Each number is 200 + 20 x the weight over its row's rms, rounded and kept within 0 to 999. Layers, rows and columns count from 0. The size before them is the row's rms in percent of the matrix's.

# layer 7 MLP up, 704x256, rms 0.0498, rows 588-606, columns 128-255
107,196,207,204,191,198,159,185,206,176,181,240,220,177,217,214,211,215,184,228,193,219,211,216,207,209,223,208,190,171,205,195,199,158,198,193,158,202,218,206,155,195,202,221,173,212,161,173,204,177,254,208,212,174,164,183,172,205,195,194,212,234,220,202,224,195,232,197,198,215,199,220,213,190,231,195,215,201,212,200,174,188,204,199,199,220,216,190,188,205,211,185,196,222,176,183,223,205,179,229,177,220,218,239,202,208,190,151,184,199,220,211,203,206,247,192,187,207,199,199,224,197,175,209,219,198,159,160,213
098,196,235,203,196,205,210,177,178,182,191,193,197,176,186,210,199,210,172,219,214,180,181,212,185,178,193,180,227,195,168,235,257,206,213,227,201,158,200,198,203,203,183,227,229,167,218,191,225,220,178,201,212,225,176,180,247,246,184,179,186,196,185,212,207,196,205,242,254,192,236,182,214,224,239,187,238,191,187,204,210,182,224,184,186,235,202,201,216,180,205,235,209,205,213,220,222,206,206,170,208,206,217,208,216,237,198,186,192,207,226,178,199,199,221,215,220,226,216,195,185,188,213,206,212,186,188,213,186
094,191,178,181,216,240,205,209,196,220,166,201,228,204,217,200,213,235,201,213,180,232,221,207,215,224,199,200,213,199,198,198,182,208,216,207,197,216,227,200,232,224,187,181,207,200,190,188,228,197,203,225,211,240,201,208,217,210,181,201,203,218,190,218,190,186,216,214,211,187,205,172,194,219,168,222,234,214,250,197,206,246,195,195,209,179,154,217,180,184,198,191,207,194,219,183,224,185,173,244,187,208,207,176,174,186,166,207,210,184,170,218,221,197,229,209,234,205,200,231,181,206,197,200,188,225,188,169,192
098,210,180,190,165,198,237,231,213,190,180,210,175,212,203,209,196,218,164,190,196,212,204,204,187,203,231,199,216,192,165,205,238,176,246,187,195,212,197,238,219,212,233,204,203,196,170,204,189,216,220,184,162,181,172,184,196,247,210,168,169,215,182,213,183,183,170,229,201,181,187,224,215,208,195,164,191,209,207,182,189,182,205,195,200,204,187,181,198,217,209,194,207,200,199,216,185,178,192,187,205,199,171,219,215,192,202,244,164,191,217,219,191,200,201,211,219,229,203,204,181,216,178,194,214,187,230,177,232
114,183,212,185,200,175,230,155,189,212,196,201,180,228,199,206,189,170,200,216,228,189,176,188,207,230,214,183,138,225,177,209,184,194,220,228,191,196,194,193,198,218,173,199,174,166,205,170,165,214,210,179,159,251,178,200,191,220,208,201,211,222,222,213,171,214,194,195,193,216,209,217,207,203,164,189,225,208,213,179,221,187,224,186,182,217,174,183,221,208,214,224,188,185,191,223,226,209,195,146,225,217,193,215,190,185,192,222,226,182,196,203,190,177,194,209,186,209,174,190,206,170,186,211,166,205,197,193,169
103,166,183,197,233,184,183,178,223,162,215,199,213,220,195,247,180,197,207,190,213,191,190,192,207,208,160,189,174,183,212,219,161,215,212,194,176,177,204,221,209,234,187,217,196,190,216,197,181,195,221,199,162,228,211,213,163,189,192,203,234,183,191,207,193,197,208,221,205,212,191,205,153,180,209,197,173,216,190,195,208,190,161,193,230,223,163,231,191,181,204,196,207,220,210,196,237,164,213,176,213,204,221,211,170,194,196,211,196,210,200,186,168,211,184,223,223,193,214,215,203,235,242,217,202,200,209,164,203
096,201,220,217,209,178,178,214,212,211,208,178,190,186,189,214,201,211,201,191,198,196,214,186,232,175,167,189,233,213,188,198,197,177,214,202,210,166,206,198,212,225,165,218,199,194,148,225,206,216,211,203,220,184,198,190,179,223,195,209,186,216,211,208,166,207,196,158,209,160,196,223,212,209,191,220,167,218,194,153,170,178,204,159,212,212,169,190,175,213,194,214,190,215,183,235,176,178,220,180,192,183,191,234,188,220,169,183,171,206,234,235,217,176,213,221,191,172,201,228,175,197,207,202,224,196,188,193,233
083,193,195,217,207,194,178,212,167,221,145,212,190,240,206,223,188,225,206,244,194,228,203,197,220,174,218,193,187,213,192,187,205,223,192,194,179,183,200,211,212,214,179,241,218,197,217,211,189,222,186,204,168,216,146,219,211,203,190,197,197,196,217,196,197,169,151,202,195,210,208,196,184,218,190,197,222,205,177,237,198,206,204,200,170,163,200,189,187,208,234,214,159,218,219,185,207,228,201,235,195,212,205,183,186,217,162,188,200,219,242,225,242,194,216,188,203,191,180,172,169,181,224,214,190,228,175,215,176
109,169,186,212,168,223,177,217,162,205,187,182,218,178,177,177,191,191,194,203,211,225,140,224,202,206,263,194,177,185,185,204,185,177,221,216,211,190,165,234,213,191,217,208,231,170,220,180,198,212,209,202,210,194,206,187,206,188,225,225,194,176,214,162,220,215,225,216,218,167,163,211,218,220,191,160,195,211,232,173,176,218,210,192,177,183,210,211,202,215,193,196,224,201,183,219,166,192,242,192,183,211,199,219,218,224,223,170,249,198,186,202,187,214,222,224,204,246,205,216,187,165,173,199,216,162,211,144,218
100,191,165,195,215,209,174,214,189,155,171,198,191,210,210,183,246,198,216,186,183,158,188,172,198,160,216,196,201,228,172,201,176,223,189,203,209,217,208,225,191,187,213,198,231,195,192,167,172,232,215,185,196,247,262,239,199,182,218,207,172,163,207,201,241,212,187,214,188,186,202,183,213,210,214,189,178,216,193,192,194,222,204,228,211,179,198,193,221,228,218,214,209,173,194,221,213,212,253,185,167,221,195,222,204,219,198,184,204,164,211,174,187,198,182,210,199,187,204,223,190,163,198,189,202,176,177,205,190
099,199,183,180,227,203,188,208,191,204,212,206,244,176,227,185,199,185,210,212,180,192,197,216,205,216,184,200,216,220,202,226,175,183,197,206,161,209,222,179,213,196,224,200,176,237,210,186,209,202,202,215,203,207,178,180,185,186,198,208,207,195,161,174,224,232,194,262,178,219,179,212,201,194,210,173,207,150,190,217,193,201,212,216,229,203,194,185,184,211,145,205,182,188,191,188,176,186,198,247,224,187,196,184,155,207,242,205,204,174,199,208,152,182,201,174,205,157,205,224,219,181,180,195,191,207,186,225,233
085,184,216,218,238,209,164,189,195,218,198,226,230,177,200,193,176,164,184,231,190,218,196,223,211,234,249,204,183,186,193,205,222,239,204,197,217,222,177,207,161,158,195,195,195,228,205,187,210,202,172,180,202,161,171,165,193,175,207,184,177,212,201,216,150,242,199,179,222,195,207,225,200,212,161,213,181,215,204,204,221,222,186,220,232,158,203,190,191,219,190,186,206,231,202,199,197,211,202,161,205,216,170,227,160,192,210,236,174,178,183,198,213,224,210,185,201,209,205,228,203,227,229,180,207,190,182,186,219
102,205,222,195,212,164,175,196,198,226,200,197,194,180,191,189,191,206,195,202,196,192,199,168,228,225,181,183,204,144,200,208,219,218,190,173,182,215,215,190,219,205,185,201,163,183,218,202,164,195,189,203,185,212,178,182,163,213,236,217,167,196,189,207,219,213,200,217,217,238,217,185,223,203,211,214,189,238,215,192,195,213,202,212,199,136,195,224,175,190,205,129,204,187,177,201,248,195,184,181,205,213,228,221,157,220,216,192,214,214,226,221,209,215,207,210,173,215,189,221,174,209,187,166,189,217,195,206,172
093,199,186,181,189,225,211,221,188,205,200,215,204,193,203,184,218,199,200,208,209,218,206,160,228,204,211,214,194,214,239,211,202,207,179,210,223,212,212,197,242,208,185,187,203,192,170,186,178,217,225,194,181,174,186,191,172,218,223,201,193,229,214,213,178,203,217,220,221,225,161,204,205,196,186,205,168,219,188,159,188,187,184,202,216,190,184,198,185,178,213,202,199,227,252,197,161,221,174,191,241,170,220,197,210,214,180,201,193,169,184,193,181,208,192,209,207,216,200,211,221,170,222,196,169,206,139,202,187
104,192,211,212,213,189,154,224,204,182,171,213,203,229,196,198,180,202,193,214,214,188,198,211,212,191,213,211,198,219,194,208,239,193,188,212,196,217,185,225,172,186,194,199,188,169,203,218,244,194,244,181,203,231,181,189,201,234,166,241,178,213,185,245,181,208,173,207,219,162,204,188,222,217,175,197,189,228,176,198,174,205,222,194,211,206,189,229,176,228,249,174,221,204,223,225,213,193,212,233,206,184,198,220,214,194,180,235,181,200,245,183,211,201,217,173,202,234,192,246,158,214,206,202,163,225,191,182,226
097,188,252,198,186,199,194,192,184,163,170,207,209,191,195,207,213,228,181,211,207,167,178,206,183,206,167,223,217,205,203,193,219,191,209,221,216,194,209,169,184,203,200,226,235,195,183,199,192,162,208,224,162,200,197,177,195,239,198,187,186,168,216,181,169,231,175,203,193,214,178,205,187,180,184,179,183,155,197,202,221,193,204,242,198,171,198,157,175,199,193,203,181,204,202,222,206,174,228,185,186,171,201,204,188,206,218,160,191,202,189,229,206,188,213,186,176,208,216,207,204,195,211,235,174,241,199,196,190
080,207,209,203,188,204,198,191,235,169,191,183,193,207,204,243,200,237,233,159,223,202,234,201,200,218,195,174,200,198,205,157,229,186,180,211,186,205,209,220,197,200,187,237,215,189,214,208,185,183,212,230,205,227,175,233,198,241,186,190,214,169,175,172,213,222,219,203,218,229,222,179,202,217,192,201,229,152,207,203,193,197,216,147,157,185,219,191,171,199,213,195,154,202,218,199,216,193,233,203,196,173,198,177,195,181,209,153,225,228,216,234,199,200,222,232,204,194,209,174,191,216,186,187,185,197,173,217,208
091,210,187,193,200,176,187,196,233,199,203,191,173,202,195,219,195,216,214,209,195,212,172,195,192,154,192,204,201,185,189,203,235,206,176,168,223,201,160,188,216,188,173,210,196,168,193,184,207,204,204,208,204,183,171,240,179,221,229,183,243,209,201,198,180,241,199,221,197,229,186,196,235,202,230,199,199,216,213,175,194,200,216,205,204,189,163,194,177,166,172,223,210,202,213,230,181,182,233,213,182,177,193,203,235,226,198,221,190,199,214,186,196,212,199,185,209,163,207,198,224,197,208,219,185,230,186,220,186
089,220,216,193,186,193,189,197,170,232,180,215,154,209,237,235,186,212,213,200,190,185,239,186,211,208,159,182,196,205,176,222,177,184,184,206,210,185,200,208,192,191,184,187,196,228,190,186,210,225,237,214,194,220,167,182,204,221,214,189,199,206,228,187,203,182,222,207,183,227,171,185,174,180,186,181,207,186,205,184,154,193,203,187,180,200,175,207,215,185,173,202,186,212,215,186,192,211,162,177,191,212,183,150,215,178,186,213,167,179,186,163,185,167,204,187,221,191,193,201,168,188,176,194,208,222,214,215,201
# layer 7 MLP down (transposed), 704x256, rms 0.0488, rows 588-605, columns 128-255
104,199,205,220,212,213,215,191,198,198,193,190,199,202,211,183,200,200,222,203,207,183,231,232,171,223,217,203,229,188,202,240,221,208,197,189,216,195,207,199,282,202,211,188,215,213,184,213,179,198,202,177,211,216,215,192,202,172,182,211,184,205,204,224,167,203,209,180,173,165,211,195,157,223,181,196,176,209,204,214,173,194,190,232,223,188,209,231,227,165,216,209,207,220,184,211,178,187,247,220,220,173,192,188,226,212,164,180,239,208,178,192,163,221,162,211,184,198,208,184,218,201,213,202,187,204,197,215,225
099,197,189,197,219,168,195,190,221,180,188,181,238,190,204,207,178,187,219,156,227,224,224,195,190,209,207,231,204,191,177,227,191,207,209,186,205,215,201,195,193,218,189,197,177,202,171,205,178,195,211,202,188,191,206,206,201,192,205,216,186,227,213,192,185,237,200,165,155,167,238,201,215,184,171,194,226,204,196,185,218,200,211,173,200,178,196,167,201,200,157,194,218,167,210,183,181,190,212,177,193,171,201,148,215,173,205,178,197,208,225,205,193,206,232,175,197,193,242,202,234,214,226,176,213,206,205,199,198
096,233,193,215,191,182,186,198,225,198,254,200,178,179,196,196,181,182,200,196,230,201,191,186,191,191,208,209,217,206,205,175,247,218,200,189,167,149,190,188,181,194,220,224,189,223,214,206,179,213,191,207,190,148,219,182,200,222,200,195,200,192,191,202,204,215,190,203,144,199,198,193,210,188,243,200,194,174,155,177,221,161,205,195,215,208,206,172,229,200,217,233,188,201,177,229,189,205,219,170,203,206,202,234,227,194,211,211,209,213,221,183,217,196,170,189,185,216,225,161,195,222,194,210,208,179,232,204,194
096,151,213,212,159,232,184,204,205,222,185,156,179,178,208,231,222,185,225,206,167,198,217,164,215,197,192,199,215,234,199,199,182,190,206,209,200,196,204,209,211,202,174,197,190,230,185,192,198,194,190,221,203,189,225,163,204,220,182,164,202,214,202,212,219,203,174,186,213,214,243,219,224,184,197,214,202,214,228,169,185,188,177,181,203,189,191,214,184,228,196,187,152,202,215,189,232,206,193,216,198,230,168,172,200,218,213,198,228,217,163,181,211,226,204,230,212,204,190,176,184,190,220,234,152,207,179,219,236
110,190,198,182,217,207,218,185,180,191,187,199,188,187,189,219,191,229,210,213,181,199,132,214,246,192,157,190,223,178,252,175,188,192,214,197,181,217,176,211,137,228,182,208,201,196,176,220,211,201,198,211,192,197,216,218,191,217,181,204,170,213,186,219,156,210,176,208,217,196,156,177,188,229,193,219,175,207,190,239,167,194,256,197,217,208,219,209,181,216,198,206,200,174,194,219,193,221,190,198,200,219,202,217,220,166,209,192,239,164,200,214,197,193,193,159,186,205,205,204,200,225,193,172,204,214,220,208,202
101,174,219,203,213,176,239,201,205,198,218,222,191,194,179,212,168,224,203,203,214,218,224,206,202,190,202,207,190,191,236,198,188,202,175,213,237,198,202,229,215,185,218,191,218,145,217,183,222,185,208,169,213,233,202,206,180,198,201,188,170,193,212,201,197,201,149,206,237,164,229,217,200,210,155,167,205,175,188,215,215,179,211,226,213,157,205,207,190,212,192,191,216,221,211,186,187,190,202,199,170,191,208,191,202,192,177,209,220,188,172,200,209,187,158,185,188,167,198,209,180,226,170,203,204,198,184,195,176
100,152,202,180,213,226,220,172,206,213,238,218,152,191,215,201,160,192,228,202,182,241,223,236,186,225,229,173,215,176,204,176,183,214,168,250,207,219,229,194,187,204,155,212,206,226,204,192,206,177,198,178,208,162,192,167,222,193,209,182,178,174,175,195,195,208,201,179,191,229,168,215,215,227,203,217,200,181,217,207,175,234,212,247,208,200,206,210,199,163,209,193,208,191,177,174,182,203,256,167,148,198,219,144,190,205,221,209,186,195,197,193,207,217,190,213,188,223,197,195,215,191,206,219,219,200,204,202,211
084,186,189,197,179,216,235,203,209,191,233,199,191,198,180,178,200,180,189,165,231,189,219,197,200,199,191,198,220,179,203,220,209,179,209,194,229,224,171,178,216,170,214,201,201,174,203,145,220,179,189,191,226,200,234,188,175,214,216,195,226,186,186,195,211,201,240,192,211,223,179,207,194,176,193,195,203,201,231,153,201,203,190,192,223,217,207,235,175,141,172,183,219,196,197,194,183,164,198,198,197,201,216,205,209,197,244,229,204,193,198,172,144,176,197,197,233,210,214,218,197,212,185,200,210,180,212,171,208
107,224,173,172,172,181,172,229,180,188,171,228,177,201,210,210,194,173,206,182,180,193,211,235,209,173,206,187,198,210,200,206,203,209,226,201,199,213,201,196,206,183,175,204,194,181,218,226,196,208,204,213,202,226,183,183,256,169,201,193,203,174,227,158,194,223,192,173,212,213,187,139,175,208,181,219,191,205,247,188,211,212,178,216,162,193,223,229,193,201,157,210,189,165,202,174,195,215,190,209,194,210,206,191,182,213,256,197,163,203,213,241,188,182,213,230,185,239,230,169,189,224,223,184,177,191,203,214,215
104,217,194,181,226,214,222,200,197,163,157,182,208,174,186,182,200,199,198,174,195,202,179,173,197,181,224,204,215,203,165,193,198,212,201,194,171,186,216,216,228,216,176,211,161,221,189,223,200,186,203,213,228,211,209,227,194,191,215,218,210,189,195,195,211,182,219,206,208,203,234,190,184,185,199,171,216,180,203,220,202,207,217,222,170,198,225,211,174,213,206,206,190,220,219,190,198,228,198,178,198,218,189,215,157,198,208,163,197,187,220,214,214,217,165,178,219,213,168,198,190,195,212,173,209,189,226,177,205
098,191,207,210,192,197,213,218,198,204,221,216,212,224,213,220,200,191,184,192,206,226,196,167,196,194,222,194,184,167,196,185,186,226,232,186,233,209,196,142,224,214,222,226,198,208,203,205,190,246,210,220,176,245,225,225,206,226,190,205,206,224,221,177,207,199,228,177,175,201,198,195,169,206,165,211,197,179,202,175,234,224,188,229,158,178,245,207,218,217,193,186,232,191,219,217,183,179,197,182,186,168,208,199,204,201,199,217,197,211,196,230,243,218,214,239,202,196,201,193,180,191,222,212,207,175,241,202,187
086,226,195,185,200,215,209,220,211,239,175,210,191,227,193,205,191,210,209,208,216,176,199,226,204,202,175,185,208,188,212,187,184,229,207,202,194,200,196,174,214,218,198,199,185,220,194,223,212,217,205,206,211,192,215,207,192,210,203,210,181,216,202,203,215,141,198,219,189,211,211,176,213,155,227,184,232,185,207,165,186,178,221,176,172,258,191,197,219,190,172,218,201,185,202,205,236,185,178,214,185,212,267,197,213,221,183,197,192,197,202,191,200,152,185,230,184,217,201,188,219,195,221,211,178,215,189,216,180
102,210,176,236,210,198,197,173,232,232,212,209,217,187,201,209,165,212,185,233,222,211,210,178,201,188,218,219,165,187,222,204,201,233,180,210,193,192,190,203,224,208,196,190,229,191,222,175,230,192,185,215,214,200,189,181,222,247,195,229,222,184,215,216,205,210,226,201,171,228,196,218,242,175,209,194,212,230,171,199,173,175,213,205,195,206,183,212,207,207,240,227,198,225,199,173,203,236,197,198,186,217,219,222,211,192,190,226,213,180,227,197,208,203,184,203,188,223,172,171,188,215,229,237,207,211,189,206,161
093,236,176,214,211,198,205,160,195,189,195,223,230,202,177,207,191,192,180,172,192,202,196,212,184,173,199,225,222,209,225,195,199,224,171,191,192,180,242,176,183,198,237,216,181,203,215,189,228,217,202,223,193,229,219,184,222,175,236,184,181,156,194,181,187,195,192,206,186,203,231,198,212,212,205,200,198,200,237,239,240,220,219,171,201,211,170,196,174,196,182,197,219,159,213,195,185,207,213,213,193,221,195,208,173,162,226,220,174,203,185,214,197,201,206,187,227,184,196,192,174,196,175,196,202,190,206,198,217
101,198,194,231,185,217,173,231,199,169,154,199,202,201,218,216,160,209,181,213,169,206,191,218,179,184,202,208,214,191,193,201,178,189,196,237,165,200,206,220,196,173,237,209,183,191,198,212,237,178,209,210,200,183,184,179,202,225,181,205,167,206,229,199,179,194,201,199,166,235,216,221,209,217,205,192,183,206,190,208,165,217,177,178,203,204,194,212,226,209,223,209,191,167,190,203,182,196,204,190,243,208,188,212,227,234,196,206,208,183,220,210,224,185,251,192,204,236,210,204,216,185,241,186,231,227,203,225,222
098,223,216,195,208,191,242,228,210,214,218,170,161,200,214,171,219,197,185,205,187,208,209,179,181,212,202,210,174,214,164,214,162,227,219,210,186,167,230,222,189,227,184,196,154,210,194,201,232,221,195,197,218,238,216,208,203,206,212,171,190,205,214,136,187,201,194,215,191,229,193,197,195,194,198,225,187,241,193,186,227,210,217,188,193,221,199,190,197,236,228,216,191,195,197,201,163,213,159,214,196,227,195,215,216,197,230,189,225,199,204,204,174,212,190,193,209,195,202,223,203,189,200,224,170,170,176,203,173
077,206,199,212,181,216,217,202,170,190,185,192,217,186,220,143,171,181,186,205,184,196,175,199,200,206,203,202,203,206,208,235,208,191,193,169,222,204,162,177,222,168,207,173,218,186,154,171,176,218,210,180,192,188,277,169,207,190,206,220,196,203,197,205,192,182,211,189,179,175,218,226,194,181,223,196,159,236,205,184,177,185,228,226,209,192,169,191,195,189,179,218,243,205,192,190,189,201,214,195,202,208,183,189,206,219,193,238,215,203,188,180,199,208,177,197,212,210,235,179,214,209,177,216,221,201,175,187,208
095,213,222,210,210,230,193,239,156,204,192,187,202,190,198,206,229,208,182,202,177,195,195,196,209,187,184,201,201,221,205,183,222,182,207,163,214,198,218,190,161,218,228,221,218,188,217,186,226,175,165,211,181,242,150,220,201,197,224,180,171,163,186,206,202,202,189,196,192,215,214,217,216,202,214,189,195,235,203,201,208,222,184,199,210,201,172,181,203,214,219,233,216,200,172,226,191,204,199,183,170,245,180,223,193,178,172,228,188,218,209,206,177,191,178,195,228,222,198,219,190,211,215,185,176,210,208,190,204
# layer 7 MLP gate, 704x256, rms 0.0475, rows 589-606, columns 128-255
104,175,146,195,187,222,205,212,214,217,192,188,197,179,220,230,193,212,191,179,189,186,171,175,199,218,246,213,215,197,215,212,194,167,198,183,187,179,173,177,204,184,239,182,237,221,193,240,222,211,191,233,185,184,224,201,176,192,220,204,206,212,192,189,183,192,195,173,178,206,220,167,206,200,228,183,204,187,223,169,193,234,215,217,206,171,204,221,204,220,200,211,152,203,197,203,229,206,181,228,188,188,251,186,218,189,200,206,213,170,198,192,192,183,212,200,178,221,205,258,225,217,225,212,179,195,164,210,169
100,234,197,216,182,196,199,179,202,200,244,210,187,171,230,169,190,196,217,193,233,196,193,210,186,194,201,225,214,232,160,188,210,220,194,198,178,147,159,200,195,183,221,206,195,211,210,204,184,221,183,200,184,172,197,184,212,199,192,179,208,207,216,183,190,203,199,186,152,199,225,223,209,204,234,203,217,163,187,174,222,168,196,178,196,184,204,156,258,202,195,223,197,207,199,210,186,193,205,173,199,191,177,208,217,201,199,195,209,217,238,198,210,198,172,187,194,211,193,157,202,204,224,188,210,187,246,189,175
090,200,198,184,193,206,190,188,198,233,212,214,204,169,211,218,210,205,192,202,198,191,212,176,186,192,196,206,206,215,229,198,205,200,227,216,183,167,210,239,222,210,177,179,185,211,199,198,178,211,238,218,166,222,203,193,174,225,217,221,184,202,196,201,174,195,197,224,196,202,216,211,246,189,196,183,219,209,202,241,212,224,178,184,217,161,207,211,177,191,184,206,192,232,196,167,209,181,203,232,188,197,212,205,200,219,198,158,191,196,190,192,184,177,201,178,207,252,203,213,181,222,191,221,178,193,163,192,200
107,218,208,198,234,196,249,214,216,192,186,155,176,226,191,187,188,211,214,208,219,223,206,213,224,173,217,182,174,199,207,201,225,207,208,181,230,194,199,209,187,173,152,215,233,179,230,247,202,241,206,191,210,202,183,192,199,211,196,177,226,187,196,198,190,185,188,200,191,160,213,224,210,222,196,227,211,177,224,209,201,214,191,214,201,207,202,184,220,187,245,216,173,219,245,229,201,212,161,221,189,237,208,209,159,214,189,223,212,222,219,232,221,160,205,230,228,205,205,197,172,202,216,214,206,242,200,221,199
098,209,201,159,193,181,225,170,190,222,179,175,201,221,201,200,197,197,190,203,187,213,197,208,185,238,165,180,205,195,190,203,174,190,218,209,190,195,225,215,202,189,216,194,199,171,234,217,176,227,193,225,204,183,204,191,137,199,217,182,192,217,220,228,193,167,219,205,196,227,172,212,178,217,168,195,183,218,207,195,166,231,177,217,175,228,179,166,207,205,233,172,205,210,207,171,215,201,173,244,211,210,168,201,229,193,223,192,191,197,170,191,215,171,191,197,196,183,222,204,183,211,203,173,203,209,198,216,185
101,218,235,205,181,210,208,203,236,217,221,211,215,209,215,213,177,235,205,188,208,225,211,171,217,181,170,168,195,207,159,230,216,227,223,206,214,194,242,181,194,190,171,210,196,193,194,224,182,206,179,231,205,203,192,188,221,211,207,174,197,205,181,165,193,197,192,192,167,167,152,185,178,180,157,210,211,189,185,221,173,194,212,194,164,197,229,214,182,204,212,175,212,211,205,218,141,221,210,186,198,171,168,216,199,210,169,189,211,204,227,216,177,218,188,218,177,179,223,151,203,179,223,195,210,193,161,181,207
086,197,170,205,185,221,237,172,212,206,226,211,216,186,201,174,211,178,189,169,202,200,174,184,171,198,177,209,188,214,200,222,175,148,221,201,222,171,190,190,212,155,224,226,191,208,232,154,224,177,192,192,217,198,191,185,179,214,194,206,218,172,208,216,235,226,196,167,209,203,236,239,218,183,200,185,196,184,198,205,221,191,180,175,228,206,193,194,177,133,171,180,239,192,231,188,188,181,208,177,203,201,216,199,221,184,214,222,208,195,211,175,204,182,216,219,192,241,195,193,177,212,213,206,207,177,213,210,218
103,216,186,175,234,180,195,206,188,231,218,182,189,188,235,224,206,232,200,189,218,184,184,194,218,200,142,185,232,208,191,209,222,225,179,190,185,187,235,199,178,228,208,203,202,187,194,209,225,207,189,189,218,187,216,212,193,230,234,188,216,222,195,210,192,171,194,217,162,199,234,193,207,173,202,207,188,240,171,221,168,170,201,200,193,176,159,207,230,221,233,217,179,234,193,213,176,227,220,160,193,185,231,191,233,192,208,200,212,206,200,176,223,200,180,211,218,185,214,206,208,181,194,194,244,225,185,203,200
098,204,207,162,208,173,220,222,223,223,201,162,211,233,224,184,187,190,193,233,247,177,238,181,208,214,183,182,196,197,221,179,189,182,226,198,227,209,212,204,204,192,185,191,204,200,211,190,193,203,217,211,222,189,184,172,215,174,211,153,229,207,196,190,213,182,187,160,226,205,190,201,202,199,198,210,190,205,198,232,174,216,187,170,186,198,241,209,229,210,202,192,183,201,201,208,177,190,203,213,208,223,213,202,182,228,205,198,230,151,222,192,222,200,185,196,229,202,195,203,251,167,179,210,193,190,179,234,193
102,206,226,208,178,196,186,234,197,178,221,188,232,199,179,205,212,227,197,234,179,210,226,192,225,204,205,198,204,184,164,189,179,223,202,192,181,202,141,194,181,178,215,217,212,182,211,198,205,182,225,214,186,218,207,181,207,204,207,234,187,205,218,190,214,196,247,176,190,205,158,180,208,200,200,156,213,196,190,189,209,235,200,180,218,171,230,190,217,195,204,168,219,199,196,180,192,213,221,192,155,182,235,192,198,195,198,206,204,180,199,181,199,175,210,224,224,244,183,203,194,172,215,227,161,204,215,198,192
095,196,226,234,210,213,213,166,189,204,224,194,191,211,178,233,189,192,199,203,202,206,187,201,184,208,180,227,195,232,226,217,206,198,208,198,203,179,223,211,176,183,168,239,192,184,201,206,204,220,208,220,187,191,194,210,188,198,173,187,228,174,203,241,175,214,251,213,220,189,191,211,170,214,181,200,212,186,171,205,207,221,189,192,207,183,226,218,201,189,200,191,203,199,204,163,184,203,202,190,202,190,177,181,192,138,228,211,228,186,221,223,180,191,238,218,179,210,205,211,187,188,227,203,222,197,193,171,234
102,229,175,191,175,178,181,227,220,217,239,191,191,199,229,205,214,184,189,183,194,231,180,197,205,189,203,194,188,223,204,217,197,229,196,240,198,173,185,184,212,167,211,207,164,160,196,151,213,207,233,195,191,180,200,179,224,223,205,201,204,188,215,196,174,173,248,180,187,181,203,242,205,188,193,195,201,194,214,189,162,204,230,199,209,218,203,173,168,197,197,208,183,192,211,183,168,201,185,190,175,191,210,181,176,245,186,200,222,177,212,192,189,189,152,171,210,184,213,194,174,261,192,169,176,199,181,171,194
096,252,213,182,194,163,156,211,223,200,197,181,226,196,202,199,180,209,172,206,181,224,191,178,189,164,167,208,220,179,171,183,204,188,170,218,203,220,212,180,182,197,228,162,220,193,213,187,199,184,202,200,222,227,193,145,195,173,220,190,260,187,200,166,127,209,191,187,224,207,206,173,204,227,179,211,192,214,221,187,201,244,207,178,209,217,190,195,184,193,206,168,168,229,210,240,155,200,173,199,192,208,188,218,210,221,194,184,191,203,207,202,179,196,199,181,208,185,187,233,192,208,149,227,213,193,200,216,229
096,154,209,201,203,185,205,178,219,218,211,204,197,207,200,184,200,181,202,236,215,213,198,195,206,195,224,215,219,213,214,175,192,181,227,251,206,208,192,225,197,222,221,228,219,177,226,216,213,151,208,208,198,192,217,201,213,206,218,197,197,187,191,183,225,202,229,198,207,211,186,216,209,208,194,189,204,190,176,152,194,184,215,198,192,178,209,208,179,132,180,194,203,192,226,176,205,204,209,195,195,187,181,189,237,182,185,172,182,201,233,192,210,212,198,211,200,209,204,176,169,170,180,199,181,208,171,166,214
104,213,189,187,200,196,155,195,243,223,195,180,210,198,197,204,193,221,184,210,217,198,241,216,185,191,186,196,245,184,211,209,181,209,203,183,198,217,191,205,219,217,179,210,201,226,202,212,213,229,201,176,221,198,209,215,186,196,192,212,193,195,221,190,185,217,210,220,227,215,216,188,200,157,167,222,216,186,167,210,212,236,179,190,236,228,165,173,224,175,214,214,177,215,199,196,176,181,185,206,174,219,178,226,190,198,170,166,218,202,203,158,220,189,213,162,210,180,172,184,183,155,217,195,192,188,168,201,206
079,182,174,196,197,164,202,189,155,210,187,184,199,174,187,138,181,181,171,227,215,193,199,204,212,183,210,199,199,213,218,194,203,171,205,184,214,186,238,193,210,170,208,209,184,196,220,202,195,217,171,210,206,231,229,226,183,213,216,214,191,207,231,213,172,223,183,201,193,247,208,183,167,216,184,213,182,202,211,200,186,166,198,234,204,166,209,195,182,208,200,219,262,209,196,188,180,210,188,214,216,225,240,226,188,201,206,224,226,227,190,180,208,179,154,171,209,211,208,197,182,199,210,201,192,193,199,201,175
099,185,175,187,193,186,214,176,230,176,184,205,196,171,220,198,170,183,213,181,197,241,209,173,190,210,210,189,209,175,169,235,162,216,173,242,217,219,195,220,229,176,198,223,199,208,144,237,186,219,224,200,194,203,194,186,175,238,186,185,197,164,191,224,161,209,240,215,178,186,236,209,209,211,228,206,180,173,221,205,199,230,215,191,221,202,199,215,176,181,197,205,167,172,193,168,184,194,221,228,187,164,204,199,208,196,195,197,184,175,168,198,197,195,222,195,200,194,209,170,194,162,214,200,199,159,232,205,186
092,198,227,239,178,200,176,167,189,185,193,207,214,183,165,210,183,214,162,219,211,236,179,216,226,195,171,191,218,228,221,191,182,204,196,211,196,182,212,213,185,223,164,185,188,210,177,176,190,154,203,217,165,202,170,189,259,184,212,236,205,204,193,179,186,190,221,219,179,224,226,210,218,188,188,224,212,224,185,214,193,225,153,177,195,207,206,209,195,204,206,199,223,212,200,190,179,179,227,194,198,174,206,214,222,216,207,232,208,180,195,214,224,180,200,180,184,187,204,192,181,194,226,229,217,193,215,207,170